Weights of a small GPT-style language model, trained from scratch on English Wikipedia: a variant of SOAP for these matrices.
Each number is 500 + 25 x the weight over its row's rms, rounded and kept within 0 to 999. Layers, rows and columns count from 0. Numbers have three digits each. The size before them is the row's rms in percent of the matrix's.

# layer 7 MLP up, 704x256, rms 0.23, rows 618-689, columns 64-127
098:522500507490511513510496534505494504478497476532511522541517523500484476446478518527484484512481475469506514527491492533522483527493503517519492492515475518525469460504543503506498522510529500
099:496483507497479483480499512452454516487522526480492531505484536498478534508541499495525491497467498524491491477492486508466488518512460505519493498515452485496453505493537543497501523504523507
100:539549540494542486510482516452479521522512470502514461502520507515496480504511519531459460474517510484489506517545529484519456515482536488493519464502481482483515472506464466536475526556528481
105:497474523503475479510519541502490488452556515532487518532523495496536482543489530519477508529537466565525498498468490493501529509447498475497526526460506476490563509500468514547484486475482470
097:460516494472538519507520504509495501487556534509471473549475494442496523553496494490516527495500505521507494465465509480522528509479569540524523454496491502501513453438484510521524524529506467
100:431551495442497515523482495481503504526565512489484493475458498521507494522519480499497450496488508504501497474555476501501532479514510481465464504517502524519477470531512485509472523511510467
094:478472465543465482488512481485502517504534549501491464522512492499490524537508522540524471532514450497548565492506489510494517488506514480477472471512503516476485494471493484470489453536479513
104:531535508456480492461493509491498503528456510457467498485479483547519468537494518496516459446501467538508493467523500490512475518517489509453512499502476525527529491517524504489494519506492529
091:504473496498577521543451507522492442538524474562492509462470516459500508466500523430511501520520494487496443497518502487504533535503533504534489540476452515538501492457495529477495486515471522
096:481477480488549498491521449520495456502508502502485499464478530497485512542482522492462487495484548496508474501496487507521514522536507521447469470492481529448496520490505497524460553449538532
099:549518507500446549504487508471472437562515484486527501512496497477519511475465444507484494496493501484506490474502490513528459518494495503450514520498461487483491472571502494494527502452470519
103:505513495498494495545471520496478516455507474510503484489538512474495512511526521524523500474473496518489512528509505537511572458512505497507527495500505509492522475496510519535477496486521498
099:524484472504529512510506489511486514501473505474510528467502536513451486508489463484476518501483471523462483504511478531525548473514491449495479530497479516499473476502468508501470468489450496
105:525486510471510465540540485525529531469445488495457491488523500508508505529456522496471494488488517499489487492509508526531513508490498507481471509576523514474571541502495472533482503512472479
102:509466506478511494481509552519458532509475490557476492502512497482544490502498508513493550494458482555505498504486520498518504491467518508455456543494488506458525483518496508474486503507499497
103:556488461524454525518495491475490477510496520503506518467452477518496546497525502498490518502492552518493503544460513504482521474508486527461503528480521493482537540506465501500511470500517564
105:511498484495508492511506525474519473495497481526505465564496498505485521502497491502547493462538532491517512445506536492501547524498497536523493494508498483525467482508510465513461542532538514
094:467525495520501527467509496543507512493479496497517483455514511548495492481459513497521446488490503498557487511500479528528475492530502512490513536537459504458486476511495516494527515491524507
102:475502530519501522488509496507504507475466514530463527482496467458518503489499509461470527485504492467477559496487482465497510505454542466505508452482485567529522502482532500495506483523497498
101:523493515511433475502445484489500519517481484507490463455481483537506502466527492458544514479487528491467475497492546505503471481567471513486498473484511533471529478458489483477486479529500479
097:519470511485491524519512500533511486492532547520456495488464520523489489486526482467550482525518475531492516510519546501480523467523489491534528510496451506507556521508516479507480568478450495
102:544541498493514494490530508506533517507487508477478482523457529518497507497485503505517486466519509506459497506495481507532491461517478453503483523474531480564494501512463528517498470496518466
092:455474533527477527496493512528485487495486506472548553495513512487515510487463518463563496484553492468513476515473521546481536483454501485521447540475506503505481495508484502459502487511514509
077:531479524536478493510514520508512491482512496505535493528490574523498485484517466507521495508514481512488518463529483500503549493526483485472529503492487464509484513493539525517529494503517467
100:477540485461501463500474485510520496473518488486479503499542500513452529542484478444473501532505557523486502497451505489486493474496520516493489559502510496479509484477480525541503508535485487
100:489489470507506481502492503471500503493502521501479479515486517526500474485499474492493459502546521452482508515544466530500502468507462515490471494502481474507509511470485516552472519504479481
096:481507500482505498449481489469482471493506488526491537475504492528520516468503511503469507517515478518486465545502493522511524481554472482487534525467500472468516480507498507416518488484510496
102:472521450474529461465468533508496509499509514458461500462495519492512460535523501478503531514522496533490472477466462558483434485495508452542541516516527513521506535483516489467536533516511490
087:496444515507523513497490501511567511483519494463439486527487466473505521524450502492518556508531519456457521516489506500500469509477544503512502532533512474511547515500469482483522516491534464
098:464513486490475510518464510520413485518564498501455535493514492542455503478532450511535513514564525496485444488504546511502499483513528504526511473538455531467498492511494494532500457440496497
100:502497527494499447521494491508481488498491490485500535527528530475455540467480512483468518492502523467512506482515530528479482471463448532506527473464482497495488462486507449488451498492486477
104:519496444512493470494552462505514494523536488455540524484439483479468473477506509499533486479488470478486471525485491504539476531511450522486523491488483533472444479479472529531528490505504468
097:500458459539504474538486488479496484526468560493529458486500483516464484507545522501503507510510508491571509490502485520497461492551524511492519515472489502525478503480492501520460473464493482
099:503485488494532489493479534468545526518454516478499538490507531489489519457466520448478494510524545525457495517478516509525495507503474550472489510506476456495498476462480481526510516514511466
099:481502491468539489474508538495521523487479511489486519489473477480481475489502431499495516470488534500458521510538510462530541488446500501492522493483502481498506466566496484523468523496482508
096:485505473488484505525527494523472506545472499501470530472482499486488487518539463507479493483480475503511547523516523505464515538498455522537483463498491541487545480517509492436509492508538531
099:519489493530483485466444500423481557511494530477492449547519497478499470538488490456475465497488511509499512509500519498486509513485511512496521494522468496509494552520479490526501462463527519
106:490508540459503511510536488505466460517479457495540500492485490516534492486459483506476514511463475496480486504506505483516510507507503493501508509496454465487512513490513507497504557464472495
091:502463492507525541500463497506455475525497487491472500520464447490470486509527494502477475521504478504514491505513453516492516493499495462501495531565456507534495512530508491493499494489501480
101:562500528505491536469493520509502502473472489532474494480495491473484509493510527492456546519512551474518476443486518497474507460470514481470480531520520502515490480470530498460487490483512452
102:503503497467479472483506505477519497505477509499491528473504504477484486506500503538527507520503481491496511463537476454519512504478489544506503525511468538469505490480472507492482484537519503
095:558494508521509558528488526564533509478542537516486489529494511504495531506509473506466487484510492464556528458520471476483497460510522524544487465541487482533450456517522494509505472491507506
094:477506520499525471487537543509529498522463585483504490520448515543517508477514481509519518485490503481521533520508492494491525520512457486476517474470530502511489515511515506501547510528477502
096:509483486490480508488517516463460465502478480519485503489521521523500571520517459518455483548491511503468485525481463525530465522499495469455448504506454534492526487503477528514524510483460481
103:487551515510427524494554464500487512496535486499488462537518522500516469486506502489481462500493526441528485520501461557511466526531514447441554453526512459484518475483485480489542481500480486
104:516525506472528562500559483486462574531494493474482496477502503526483464509514517501531497506496518442458487505486480504457484511509512489502500495478514467532497520514509483484533459488507494
096:488509481526462515498500493507501500486467455491474538500515468468490512504516483441497523494490523483503540466507517448512487473474516475464521515447489478515490473518563476520486514535534535
099:500499555487507531463494522485485509482480503517486566525483508510489470526484490530483494477513499475526558495528470483501489502492513498489490509508448482533465483466479508502477505544498472
102:506499498512496532492450499511515521496494479456491516454495506463488498497502503493501474516534497509497475549549522496521532559508554502508513540519518454486516506477495488467486571461495515
096:499486498504472469519512486504510489541507483462480526464454514488517493498444500507509513518522473516452512496479481501533484491492498481495543483488502504525500515512547502468543465523505527
110:498493504504460513513475499468500521532488501511540536489481489485488470489498505463491500480564507536460508503508514483455511534546509447526441454514489480476521486512462502508499485497519549
099:534522512466521490494505476541491464529497451479490488500496502465463509516488514538485489483500455525542578499533471488490550475486535469496497481496449511520512551463491481508522542479497493
107:473536483482516500487436526509470523497528458513496488493443485484475554531506458481494500522527524497508547486494481490517526532523518485521508477507464533478525494519500478503484481501484498
103:496560482485497449444440483483504488488484519511493511522506448518490538506506471484525483519515476484523538497501495521504503511491503469467547498484523502490454474448518519502542494460482501
099:518507484469498518488480533500469503474528519505544526522492539498528519516472505482515483501516495547521500515487516539500503556447504456499518501490465528524505480516491550499541533537456461
105:483457499471501497543502472492512485533515494459539497472450488423480501513528513452509484486551494494509497517501475554476480499507506461491516519468489464507528491485562525517526499511475517
095:492497499491502561516490548463475474468490473492501450479518496456510507504518466512481499546505490487494479498496501495528512538459497491499466471470482508495504505513508462514480529474493508
100:530500478484458512503506531496518498503486449522484495536510491500445470474521526446494498511506492525490536524476536505492517520499500487478493505514512537481485515496497487523495496455518507
102:471472518536512434527519492517525451457469510510490504487518506501491477485469476482492489500498496478511530518483499472490517475515519488446470439489451528488494514512501491505501461466488496
101:500532537519477515489501468508506536473476489432516511516487534490523490477514485510469467474483499507494507449453499488488500529516489500514520495557454518525546520468478492508505524506481520
091:496506511506491546506468528533520493500519475492487440524533511528519507459497501527500508481506504515511492481473478510488498477498487503459536486527504490482480516532522545493503499515570508
096:502555499487497527506510478493499517506521498492489492536468497488481487512449507516535512497489517544568491480518484475501544465524534476515529536501494495501464482549485510527464476484512436
099:486518498485459499502491517508466524533501503527491539504502501527517523494512501460491510475501459470477540470517493518489499521537524505503516458508529543536523458543500558535505550536521507
100:514501508509511470465495507528513514470509530460519478478501517473503503516437519554504498519493475522454450518447529495508482480484496484495510477503506473529497513501540508517517502500483480
102:550519493540499458514509498518476502480543477546489521518451467519491499522442531542501500491494544472503494482495492483470491488490510457498511482476489470544468518517489514472501508532480520
098:502486472485517493515468477514521492496510488487500543485493490544471505489463517498516523484534510478472530524512512479504499485537447475480504513522502482524503521501491482516497472530523485
097:490478512515491501502523489525469504487515530520488514493482502464487496450487492502482512516500510529538515464512473493529474513483498499500516500503521506528504493512496514495464548503484469
092:521504489514513537476475506553468491479496522496518454479489518484496493512521499510465494496506491519523520491536510520561543505463522511525475530562484517468507462485507464462513492478536523
101:492486493491492493528472518483489543514504479472531504460476510536485523494507504469538472556481497535486486544512486531523480443547481502491515533520509510484536468448495468551479493498470501
105:496504520451452511495520545481457468539497502499482507505524503492534510499467486490480499474513492479542498537463489571530521464494532510484483495524552504473514511513509550571521463477474444
106:503489496542484521503485507501503503512516546482468459480526500460482469496495489486496496512509525507489535492538500481480487488495507506503525473480487458440525464516518512456542486446480533
103:505514579499496504504524480505510481527525468484490476515511502501539493468561514552503516508519466512467511552548559480491471493498520521507455453502525526516512487491477475506512490493535495
# layer 7 MLP down (transposed), 704x256, rms 0.155, rows 618-688, columns 64-127
099:515557478475503521476527516552509516536495534505529481481499550538493510526482465458492533536513504506520459501472528468472524501493482493479503515547515534517487480459512486525452438527440492
100:505520524514508507514500458535521529482519543482496517463470399523528513480516504530497484484508484501493536542509528528505505523500510501441537459517504500504490460422478504457484489500503509
099:481488506530498483483500463470483521528480458524496541539477455478507460524506486546488481524455532517465466518488469472455504483517500492470501483496465545535499496559505471500505484525484510
105:458507512531467483514522483555527470546518484501495502527471510468472464482531484499505496504483494453512508483488477487539506527512467473472502493486477521518543448535470522506489485467534492
093:521532502547471520515495539516533480474443488466510461501528502504485512513484498546500520499544526535471509505489466507472503496483535511507504475544498527500495523537480505464499477523546495
097:527539476519486503469500512489499467518503505532508512494456552472481493508492522500534487497491488487500464515517530455540440522496520541468516486503476530460536464512471511520478490528531493
099:496503487501510518466494497498503530528482515530517484480522457526520507520496474532485524497528477489535503520517466476503484474526428468472443496525524504530465517506516458481501502496510511
103:494505506495501542474503487482551506516497515511522521502502532518505519516522502512513504475521495475534582502536497542480510509496494488488514468502483492491462518497442539479541492501508513
092:490479494477476498502503504491492500450479492506477496504458601504476539508472516484536507507486489495500519482532517461471472518491528519505503516482476489500501444496483545463484474485490510
100:482491516482511491497472516466509482506544531480514482488523518508487496517544476448499523498509464494511542494517502504498528468509523473476460452529491500517473517514528506479493510536499527
098:471484497492511488506512529502495460447501453497531496447517382471489511451481505494511531479478446531431496475536512501510512513541495526501523462512504470479488546481438501485488465509542482
102:526535509522452500508452502501477490485516498518497486494521493503507524479528507528509486519469519479507521431486507540503471470513512464520503526525507500537491472475495471521490506458499519
095:531492493477539513474498519532514483470506487471505498479495586494531459479533505500496543461480504484535478450500487489516500472483494501543480496500508493496465512509434465457516503439501506
105:536486514432476531486522544510481525464518507526468497542492452522506510515497543455479454496480547500497500491495496492497513471504515486492466534543503544470468535484531511545473510478472500
102:501512491498465483511492507501477468505448491549505539483491406517528494514471509498482495497491494484529495495495497469530510506476504541544499550542485500518538486505474524512465466491497502
103:542535492493492446481473506499479474465488492455492487491498519490467491462502504447519559528526491473515485456538513536477504489512474477457523479477505487545472521509470499470513498529507518
104:517486498495487520496464497444470490519493565509506468539529500486479469508482494483511508514488516519467494527507492502479480492505512463496490456474466517502506496510525512539477505496498514
098:506528493506454457544526504515489498513504486525506491512480534500510521474528505467487486499498477490535453518491524511519477545487509520444516505520501491517471531485494533489473470471473515
096:545520491484457485503507491507499510524453513543491505500476554501426492491493447515504528476531486493499513503457512492495475495487489487525488447513461558493467495486472560505516515518473485
101:519505533483533470485526516485476447502544474429507522494515417472484483501496482494494499464533504534521531513494497455476527496511500483533484505545484508501458492487492532513509531482517494
102:465522509517518474537497484543517525507496479537491473507471328549507464499497497503476509520496447519473512484548519461447540538477498483499509516497465505531474485521499487562472484506484489
103:457532472493514524478485511552513509491514514516477500525489438532524483493511547507497502452552530504466503520498507510505502483501540487473531508478551502500519530461460510484522515522504516
095:492486491506468505497511534487495508511504509479472496521508313512514472498516523490544513445494517481514508496526545546510498469506515528510501511513511484487509501481451510525509529487518493
090:515496478505492502499503493480501484498511493521484485481506519463529497496505457515512519524522497490475496469520515539515523499505495519488508497473484495490487442499499496507508501509534474
102:504558511499520459505506473483486508496499466517497541498437501456536488496481528504493523484484520483470506516495522495510447492496493517508483505521527496455429523500517519495456540482500530
103:496487459466513476513478516499540486503484500454530486506492564532466472467537482528474501484480483507512496555515500499497474483500490481520487505509512501516478544487515506516496467456490499
095:518447480498509518525479513504468497512544469537496517504545352464520460454534503467484504488491513490529443485504498483505518514497489495413513490499498469462503484474476497494455503522487478
099:542522482479556493467496490489547520552547484492474515502531528488456486508499527504479475493487475506519518485480476533484523480492454494476553465487503476486462546527493525503542498508539527
088:467488536511510533525535476513525491507526505490531524480522448449510508494496512546490511473543487500494496507460495526552522539525528499490490502513528492514467503496471525492540535506516517
102:519489507513508432508527514468504535490484491489498497496524504531488532468523503517511493440472489516458539555500476476496500507549522547518461464490491470520508512533515485508492516512507477
099:489471483482524502511504488492482482483506487519493482507496512510526509486458512495520523555480475525514484527525489465476498494488477494482526525493469520500537510511511487475518509504553512
105:519499494484509502493490494476555541510504506485520441525504610487477496526475548501514499488483492476560500552477474498529514533488559505484527529475509510506473485488500487563484507497467471
097:502535508517490522479513493486478483458525473488507510504492534484489521493497525519473455477487476527474499453502465506538479471487558537479494511476512502499496504529493487491479513465503503
103:547506519502496538514491529492492528527524510527494516516494544498521475501528512506488475533470516488507495463529514532490497481495496490508509547510514519476458504483496528509513526503494496
100:509490464491518499488483499507462542544484513534504487501463442474515511499531486486516503554548510554487493486511521479488532474499484515540503458499459480525495460487500497543520544519521522
095:518486516462475528504531490469482508528469481516519497476509467515497441542495448527481507483511502498514502517448477470467494512514473459517424469516547510496531478470563481506460475510523567
101:474440476489523493460541490492513494480475494440511479528477523501491461454545508515479517512511488473479500453482487509510514531499514516491529450482491535488498513503505505456469487481464493
102:507488475512505476524470525499522526502495513464475524499490410520461532493472509472510498485468535465498457529498499524484500464548453498454477506532488525492491492477474523490496500460484515
095:532471482513497518510459521475505488485509533425541471570480621477448507495483519504462508484496469534493509500543499482508498445493502461488504519499486482520505489514516501510489446534501469
101:486498458540495479480480459546500501477480525487489490517483401481484509508511483528477538487497513506514488520499534514499459534516507496543450480476510521492539530471525526488496470495537513
103:464501502444506487474574502491519484509484515521499516498558559527493509482481497548506430473512469522477484466517528504510498526478487520524517521446516505479471505517491499509506525486522537
094:517504508499502510519547470539536524579473501461497488517512434505513521496482504463477526499494521468505472453507503543486506549515493509553503515491488518506455558493491499505502470467500519
097:486474483491481485487502489575480525477518475509499463520523424507500476505510479502456527496462505526483502532449486538489523531510516481534442503541483518509532512471490488501507491485502513
099:487507488515493488546471489480480482509546487542545509509491455504517512481513485514557480509470452464522536484504527526458488521508535490543489487517533452466503494498510487511501507507555494
100:501508494505536481521545471549533499501506480498532474519505490517540488549448505507503527527506456476501498461485503540486485560506473504435494471496498540491545484427528528470487512538497469
104:505494465504490518523561559548453489500475523473539503500490516495512506466456504456503493497508533512512570478520531487527515512540531524523527519529491534494496510576540491495500494532527477
095:465505495535466511471517502500514501497515532551547532508484410462509489520520459509487549538533499561542528502510535487539495506465511539502484493466478481474501519509556470523448536514526542
097:487536508484501499539497493482538491453500526486473524464497439518468495498492461496498470492535522506478494501493534514537496481472497519537502518452542530495483507488527538515509508505468534
098:507532500476469479486501509490492484521475519491535500427509440477540507475514484507512527521473524499550461522496493529515456478502522495495500510520473480497496550454521507510499503517485465
098:508475545487521516512508485506500467476484527473503492473473535471462532457494519515482473531479486524490467503522495540465527509512442571513487493517555467500476496504463511454483559507484472
105:440468500495474525504513489470493526489509542511528496479504566465434519489461518509481500506477504515479561500500529493476498508499503523517450472508501500446502464524554464508504464472509508
090:498502503498492469518519489508483509534455501505532511508531581533486514473480505532541488465529495520496519493480498497490528518548506506489451496474461506470556490502531506503542504500516501
105:500495488461496501510479475483517495546527501561480494533521362492509510485507502532480476511522481512487529505455522493500512501492473465480515504499519502480487533502546518523493522476521517
103:483524537442437502497479465496522501530507466517478563513493462479461490500495501492475512501520509445450489557487533493525498492494444498497513511514498478501519491451547520484512444493470489
099:485491507484488523486503486497520515509498473517496539516527529516492488520507512514496479485479482537466469502465532456480497553558504516530503538563493471427524503512471554560494520461533508
106:551540556520535465543443503488534500488530479522507488518494533530537488482533464548501542541500523517519490550520549489479505462498501490452547510529496496533503503534529510483501502488498458
099:519505514520521534480529510510480462512465531508505490461473469509520533510495493508516467497479493500493526523489442565484518478521528471498435534580542528517517500522528475510494521516472523
101:521472461523481483553451528501512539465496478524499497512535619546490485533528489505536536487472530499508528478497539499510539474536452492508536483492499521485480505498499514517511518532474515
099:534529531481505511528555503479485509503495499481502492497503586526456484497470516535507454482514501499510570499476492500503456491521464535502463525517492483513480522509555459483486463505490521
099:519537500484488488503477476523532482527558481448479436538503341476472520469487462497523490536523490460454496465554519498500520493523531502501465517475497491528492506535467493499506490470493526
092:496484479481463514498487494534498478507536496496522472505482432487477502491493513492480507516488475491511505484501517535506502452480513523492518475501497504477480514525470490502510475490535502
097:536488483465499544475487484500484511529494507511557480517528562515546481522482507516509513504497522498516531539496484526459477506472521507485482535500511482484470514524458508516517575516506493
099:484499483451490511467502485486437511519489514488503514451484494481495510493503491503463540489570521485481526466485490475514519556476513513496476500456481522504501485512460510499456459502478451
103:510517486556491497496505498534457457508478517525454470479527409548532521512488494464440485490459484490450458490499526510461443505500496496479504540494500476500520481500481500534523470489496516
100:471480515534512479498540509488532487499493503551536516516463366546529503538542472513479473485503538488512543520520471543474483475519529457525516495514479524524484481527464513543494527501538532
101:491489488488505520536485473477486494487506509487496487551510499458504542488481507492523445506513499512506531547485483521484444507530529474519451452460517516453513512478514465525526532482480526
097:453491456525520516542494553510495481479499503518507565476517483490479502509518529513529479502470504503496463523459509505501462523499446492476513520481486504515497484500469507496520559498535483
097:502511514478493461540474539485506503484452473534560479514509615533500480488480495536516521497494506490509516503482520471538527527498524469559517502529471496527506488542491510480490492513538520
104:519548499513523472503475499541530493527502464518488504534464573504473488485505451551546485517494493475471471547508500517539500498525452474505487527518489518466520505513519470506443497485491520
106:494479480508462536498500479488472476481458496494511482490512390527547495491471478481485498487487505500559501514466463486502510522498511494487471494529507498487521493489536509494485513511513451
101:516545468517480478503504456513493481469495549518473505476502561489466480463510504515497500493499479529510451504549480509502545497456517526567484480522485518472418507470490477514470530530453497
# layer 7 MLP gate, 704x256, rms 0.232, rows 619-689, columns 64-127
100:493501511494487509528497522420507517484493504494523538528538516485546534474527513501467503515483510528531473500526508515483499448489469530489544553492532460544476477503496493450525530505499479
101:499518506515466517458490497474542467447487519534499455516505474489505535515527505479470506522523499518516496559490497455475505469499522513485479503517509498505503476537503511539487517523516505
104:494488483505478473533495474540501495488472556506528504498523499495505501471491503482525456507496511496523508478494546475508532518463502505531433483521520557503483497550484509478518518485520476
099:494492505459489476427483461483498492503529497494486498498504502487483505534539537490520486529501486500473475521519508503552475555466443485489494484527470482484517491500515474512521540449490559
096:528510503480472466491475484523500508506497487465522510517512479529466507461484512536511555514479484530513487498475457517501496477476467562493487482477514517528516528489479464512500512518462509
090:485488484510477440533500557513515490515499513489483479517460523494480460519490488514510466517522506480479544509503482507468461523483486519516532485446493514470487525489481501461487462509511495
100:503501485512484479492526525513484498477519472505530475469556480506511548471520511494503475450529509464532494525555514508513482475510478531504470467476469474475496498507535511481506464491499465
092:512518494554453488542524514520515538482533490479498541489568491543531504507467506497528508488471544492489553506478493491485481469487490514514517475476525496533475562542510499546556518523527471
098:499466496490510526522552570453530459521521522499456535541477501510555493526516497472511498476496482498493503484515512535500540525535526559488492458484545472510522490510480540503495481515495491
097:520499477457493495493499488476498502532495511529491449497467483496541456510508500534521495530514473511522541484517498480514454533459491509518513577505493502492499516534486477463478484489515508
097:508544570478531457488484521529523482498499459503460477528487536505461529486513497457466502478522523501532504477494487520490506515471493509488559478535525468483485526472484497468500504484501483
094:477497494496455525485499484509531530496540485489494502518496532533556531485486535495519448506527496482509496487471536552472499530469474544508578458496486479496532450522515494491504511511518473
104:551527506481517515500505467488536499486501518464450527531459496522498510497472555489470459558476519488477495473492516509544493478497524504500456563513480453502534524520492505521491491477422521
101:488489485501461510495553466542503495524533518507482560541505506497518485516523484510526481510478489477498498469510497501492516543485476545492509471505512536498453533517500518480495564533489519
102:478497498492487531461535485504531498515488516464493477529487518514496496466485489540499471526475514529486501477497501511542493479511483513504461464500443493505532476502529498460494463515477507
107:475498472490500492541505486512477495463533488507474483450503481474483481516527474481525514490516534528464495492494484479493499530514524524523502525495544499459538519498513490558497492470508506
094:537439520473519457492486479503490522526484478496456520543485507486474498507522475515479548468523507502492513516496516485447476530507499493542483472476530525501522491489461510470513496475541491
099:510491534461470465571520526475461499514497506453516506485468504533491518562506480472498489517488486468522498467499494519503450495491473537528494530526499483489454501519443484518542539504476552
101:517515430502493479500511510500486490472479507482526545524479489510481483459501468501552507487491504486504513495434513456486491484475504458495514462450549510498435508524486494473523511494529474
102:541499534460475519503502478496509477505479537525533550472514502472464488500452452468482484545451511550490478497487531534454465509475472489496546485536491491519521504523501473529489477502495466
100:496519530523512472461463461560485528515498503439501490540528495488500491523553519521476517492487475448510481540494531496512492474479480509479465499481484491516512459528491475515531531490526488
090:459508489484506540497488511477477518519530479523490492523514493491469464529505540496563490469522479485505464489492523524525500440510518532509505491504509502514481525512463539499510534532510510
083:527527479545508500469500521503507473497493482516510532470492474495529472503483503497472527536570459474479497481542500515535509478498540506523538487465524501476509437506536498489544512522520464
101:501487503492509485507467442513501497482487524509459466500490522463545488499477482495501531440534519486542528496514529497481482492453483490523523462530473534475484528486496532472473512480545480
100:476524523492510514509506506548501484468488495474482481523493488460506466465503476484529531511495510478480513487509496498488575514532483513447475493480508480502470504529533489462469432521494490
093:524491519502504468524480540484480512476518503512499501493511525509534504481471495506468496484520492503483519506491438494547547502542517466479506510439485466465515538525509551472534529501499473
098:474497488493521487483469452466496487492439511468507507515492502521473564438507495516496540537496491490472501492509485469522548498501507478478500498501460499499540514511508524503529499500473533
092:515499496500494519479508498500531527493496481522518495494484497482539554474451481503493478490501494467541504487465516501502500519483535506501479475503535547477530503490489503511501511494534467
103:510461475464486486534567514531456478528526535525513534443504503498476492509500499499505504509508478491495499534521515516457539461539522505486470503489493506479543581556482504502488547488518504
097:487525484472514507520510529493525506500501481483477507499473527531515531527452483509459502516481453469480511484502515507466521545487508453530550514504450515457531481470499472495497490541525492
100:522501522518519451497476548459491531512450489507515508498548514552507489507429490501472495496490553501514535509493514458484467504512504509486478474491521500505500491499525512498460506519543537
096:486498471549474498517470513483496492532449510503500502550517517508478493496502555537510463485469481493483482488480498488504501466494494499481556453440483471496493482534499516491478504461497513
101:493426451494477483444487502499494550517469470505483450494472461480518501526536481522498564519505517512491481506517511511486478502517489501503512491492518541484507512512473529556542494538525473
101:522499508455492468499535482517475495525472523548509482492493453474525476501480445476519486464550512483519511486513524518456533492468468488523520482511507569478479484458503528506483473518479478
093:488521544498491503494453526532435497519457539518468450521460519535532497505533497474527513543469475463505502507504501510447518530477473503532510451480506473485491488494517540441556504505498497
106:497514511454500498462491517529482505483509503542489494481481505471514481475528471534540498521488506523513516524501519519490493455516501500452462483493454492436479484511465497509486531503526513
102:502534549534477480512490462548492473533503503474523495522469505479554455490503467508472543498469473518527483486482473514474514493487487480494474483525474506508489542527481508530529538502502502
091:510507539524490441536504503514510499520502487530495512476519498517514485480483482470534559509522500476504475557520516493469482482505524494516483488486527503488538488486469506460471516486525478
095:470527474472467463471484500471464509509465460524509522496544503480452500517526545513528542496478501504472480501497457514489465499498528495475503516503486536525487484507536523510512535509517513
100:523508479504437479460481510519515472477442464527553517492514493489512484518522473486466495538493508485513518516496525501499492480492505467486491560457536521511515521524456541506514525493515516
101:498505516514492475513501466533491545508467504470546499516518511472493482527508501533524495566476489495484452493528506489509471515489506521469505423505529546477495538497485500486525474491493513
096:486526505519512479510523553468524505479512494516485463511475499544526485483471491489523544468497521532510538518463521500504502524481505496528511482491532498515518502509495482500507522476507480
098:507479516479458513486559497516509517482497494496525497511461546488483498467500458459426485483479500511483496475511510484510509518486476478519507542474465528488470523486493461493516511492473465
103:538519502522471497506519535515524530448488507512510459489490511520510496514496467491496457515510589527520490506468519498504492481481509475500475530476465488471504511515530477466505504456505465
104:496470495526513453521514493488469496528486484529510485523518504535510539540498453465491482546503519505514490524534468514496490522518501510458471477484492515473517480496532470496510518518488494
099:450515498514476533492508486484512482518447504492505540508508552464495497503519483470495484526508510535522510473458524447518495486507511530526509501472491433475542494491495507492538477509534502
099:499536491478526509522486515474490481512493483489434472470507476472531495487469520513547476489471522509487508470501522488538505473484481498471491508505476513479497496514484491520465532514445458
102:517457502482527524503503439524492543467504488477515513565489490475515470489499485482531478486520545494484513508490532489521502554484517538461514483485524481495479511503447481509550522477505520
105:471516482473455489485491530487492482486483503501475484533514492461496555509509498474510488478510517475540461487487493535501490488514519513465506527496473544453552451497498525480507456536507475
107:523492519526515497539518508514529484487499442488485507480549521514483529512508544531467544519458566460503496520520494494507515509497528542485536491501516518516485541494527505506506514478502467
093:527449538517486501519481554479467529439496496469506484517518517485501466481499503508528459506487530483465479507479481532502511504520506500485504525507556466497497493486497524528476473521538466
107:536486491526528487472488532529498498508523505493474482497504497481439505543534514503495519513506521471488527502515538505515516506520484501508487520482488486458510470502447525503535539490502519
100:466524508504498472527429472565487501468463533532521474492513475496480536521515542525506487495503483496508482521488529473479506465477464579525495504432510527520479504538492458493497522486495516
096:546546483534485511460442481507441515472505500483455464480488524532532500426515503458492519485467512489517498494466497494483510517514478523509490530474511487552506463481489489492507536540473488
100:522551486518461472501480500484456492491491527488525472499521544489522483492482531489522516505546548535462530437483552512462464533477512481534508495504468512498487558463493508483489522524473501
096:512539523477499511459536520491522509510482487522515509474487497465499497498487528490534503446481498507489502548510495548508489484483494514524549485480494532526481503501527491458520460500509491
098:499501510490471494532523508485569464463519478518551534487506484517493535517475480484517477497517506499519542503502496497495552519478513538504488458548486517532551457519532459527507524510520479
103:535509540561501453551513536558508493474536464456538503503470522471522520473517481465522501521493465499511512491491508490496508508497529568486497449522509512541503500516503474506490521530483475
107:554512525517457492491492485495528472490485505456500516490490483531508505556513479498457556490474519524513493492503527498496535520473465530527515489478498491503532513473506517544479512473490526
096:491477562489461461471522514560500536506518487487485507468486533499531475517483491477518514494533498530481484484517449511523507475563488512497521480471467498497499526492529515526482528499485502
099:479493522474503453484534482493440462499534509525540444478478491464530496484535485493512473470498435473455493498498503543515486483513492501515497483491497534492470494487498446499499489503506482
102:496517501483491466510519515523470513524495489484490429503491511478549497506462489524512529544476528528537550493567468515497491481527500475526509499495471533489491537536484494476478499551546530
103:527502477530471512504523535524498489530505534494461441496500495521537488529486465445519545507453498506518529504518487460444512523526547542545510512487525500515519488508487472485488541487532502
102:521528528550557497486480495517513496516473519514545487501490502525550502518473534539511491455521504492458505531474467515426485490487523504489516481515510468486481482537455515468481536492494536
098:506514440482523507517487495505498489479472510540483469462499517542495514515460496531509466470485517524461448507486479454457530523494528499545476513493461494487533486507512476496507515504527463
097:468555529492476542481445514509526503535514512485505504487542486519500499510523523510471462486500505528496509472511498492489524532516485481512507501474488473541552483510476538539540546498492473
097:524513475531478448500541482482523476499516514517493528541499468454505459513508519509547513500490521494522492525505483527447481508534458526481520501487557509511497514505502512542491476484459502
100:502506521515480492496500514481472499484471539474523503499491505520503504479513509511488601493477481509490501493520487489485496476500485539469507495496515552521457534493486483479520527529501458
102:496474494453483492510527541522531501472491458522530515455479505482523503514511529517480490497515516498493488473485493501505500472479495500526479527521554499501490484492510521500487508502549468
101:485463529489490475520463443501466501491500521493499501535507506537501505494490457459480500493524497507487501464524560535460544488445506482492481457575460477547442508479515484484479523525519516
101:506509542539521481523467508504507500519532451515444504478534471493537489501523499467534522480495502511499472479506480440502527518508491562510526507487468519502494483513475454528474522488513482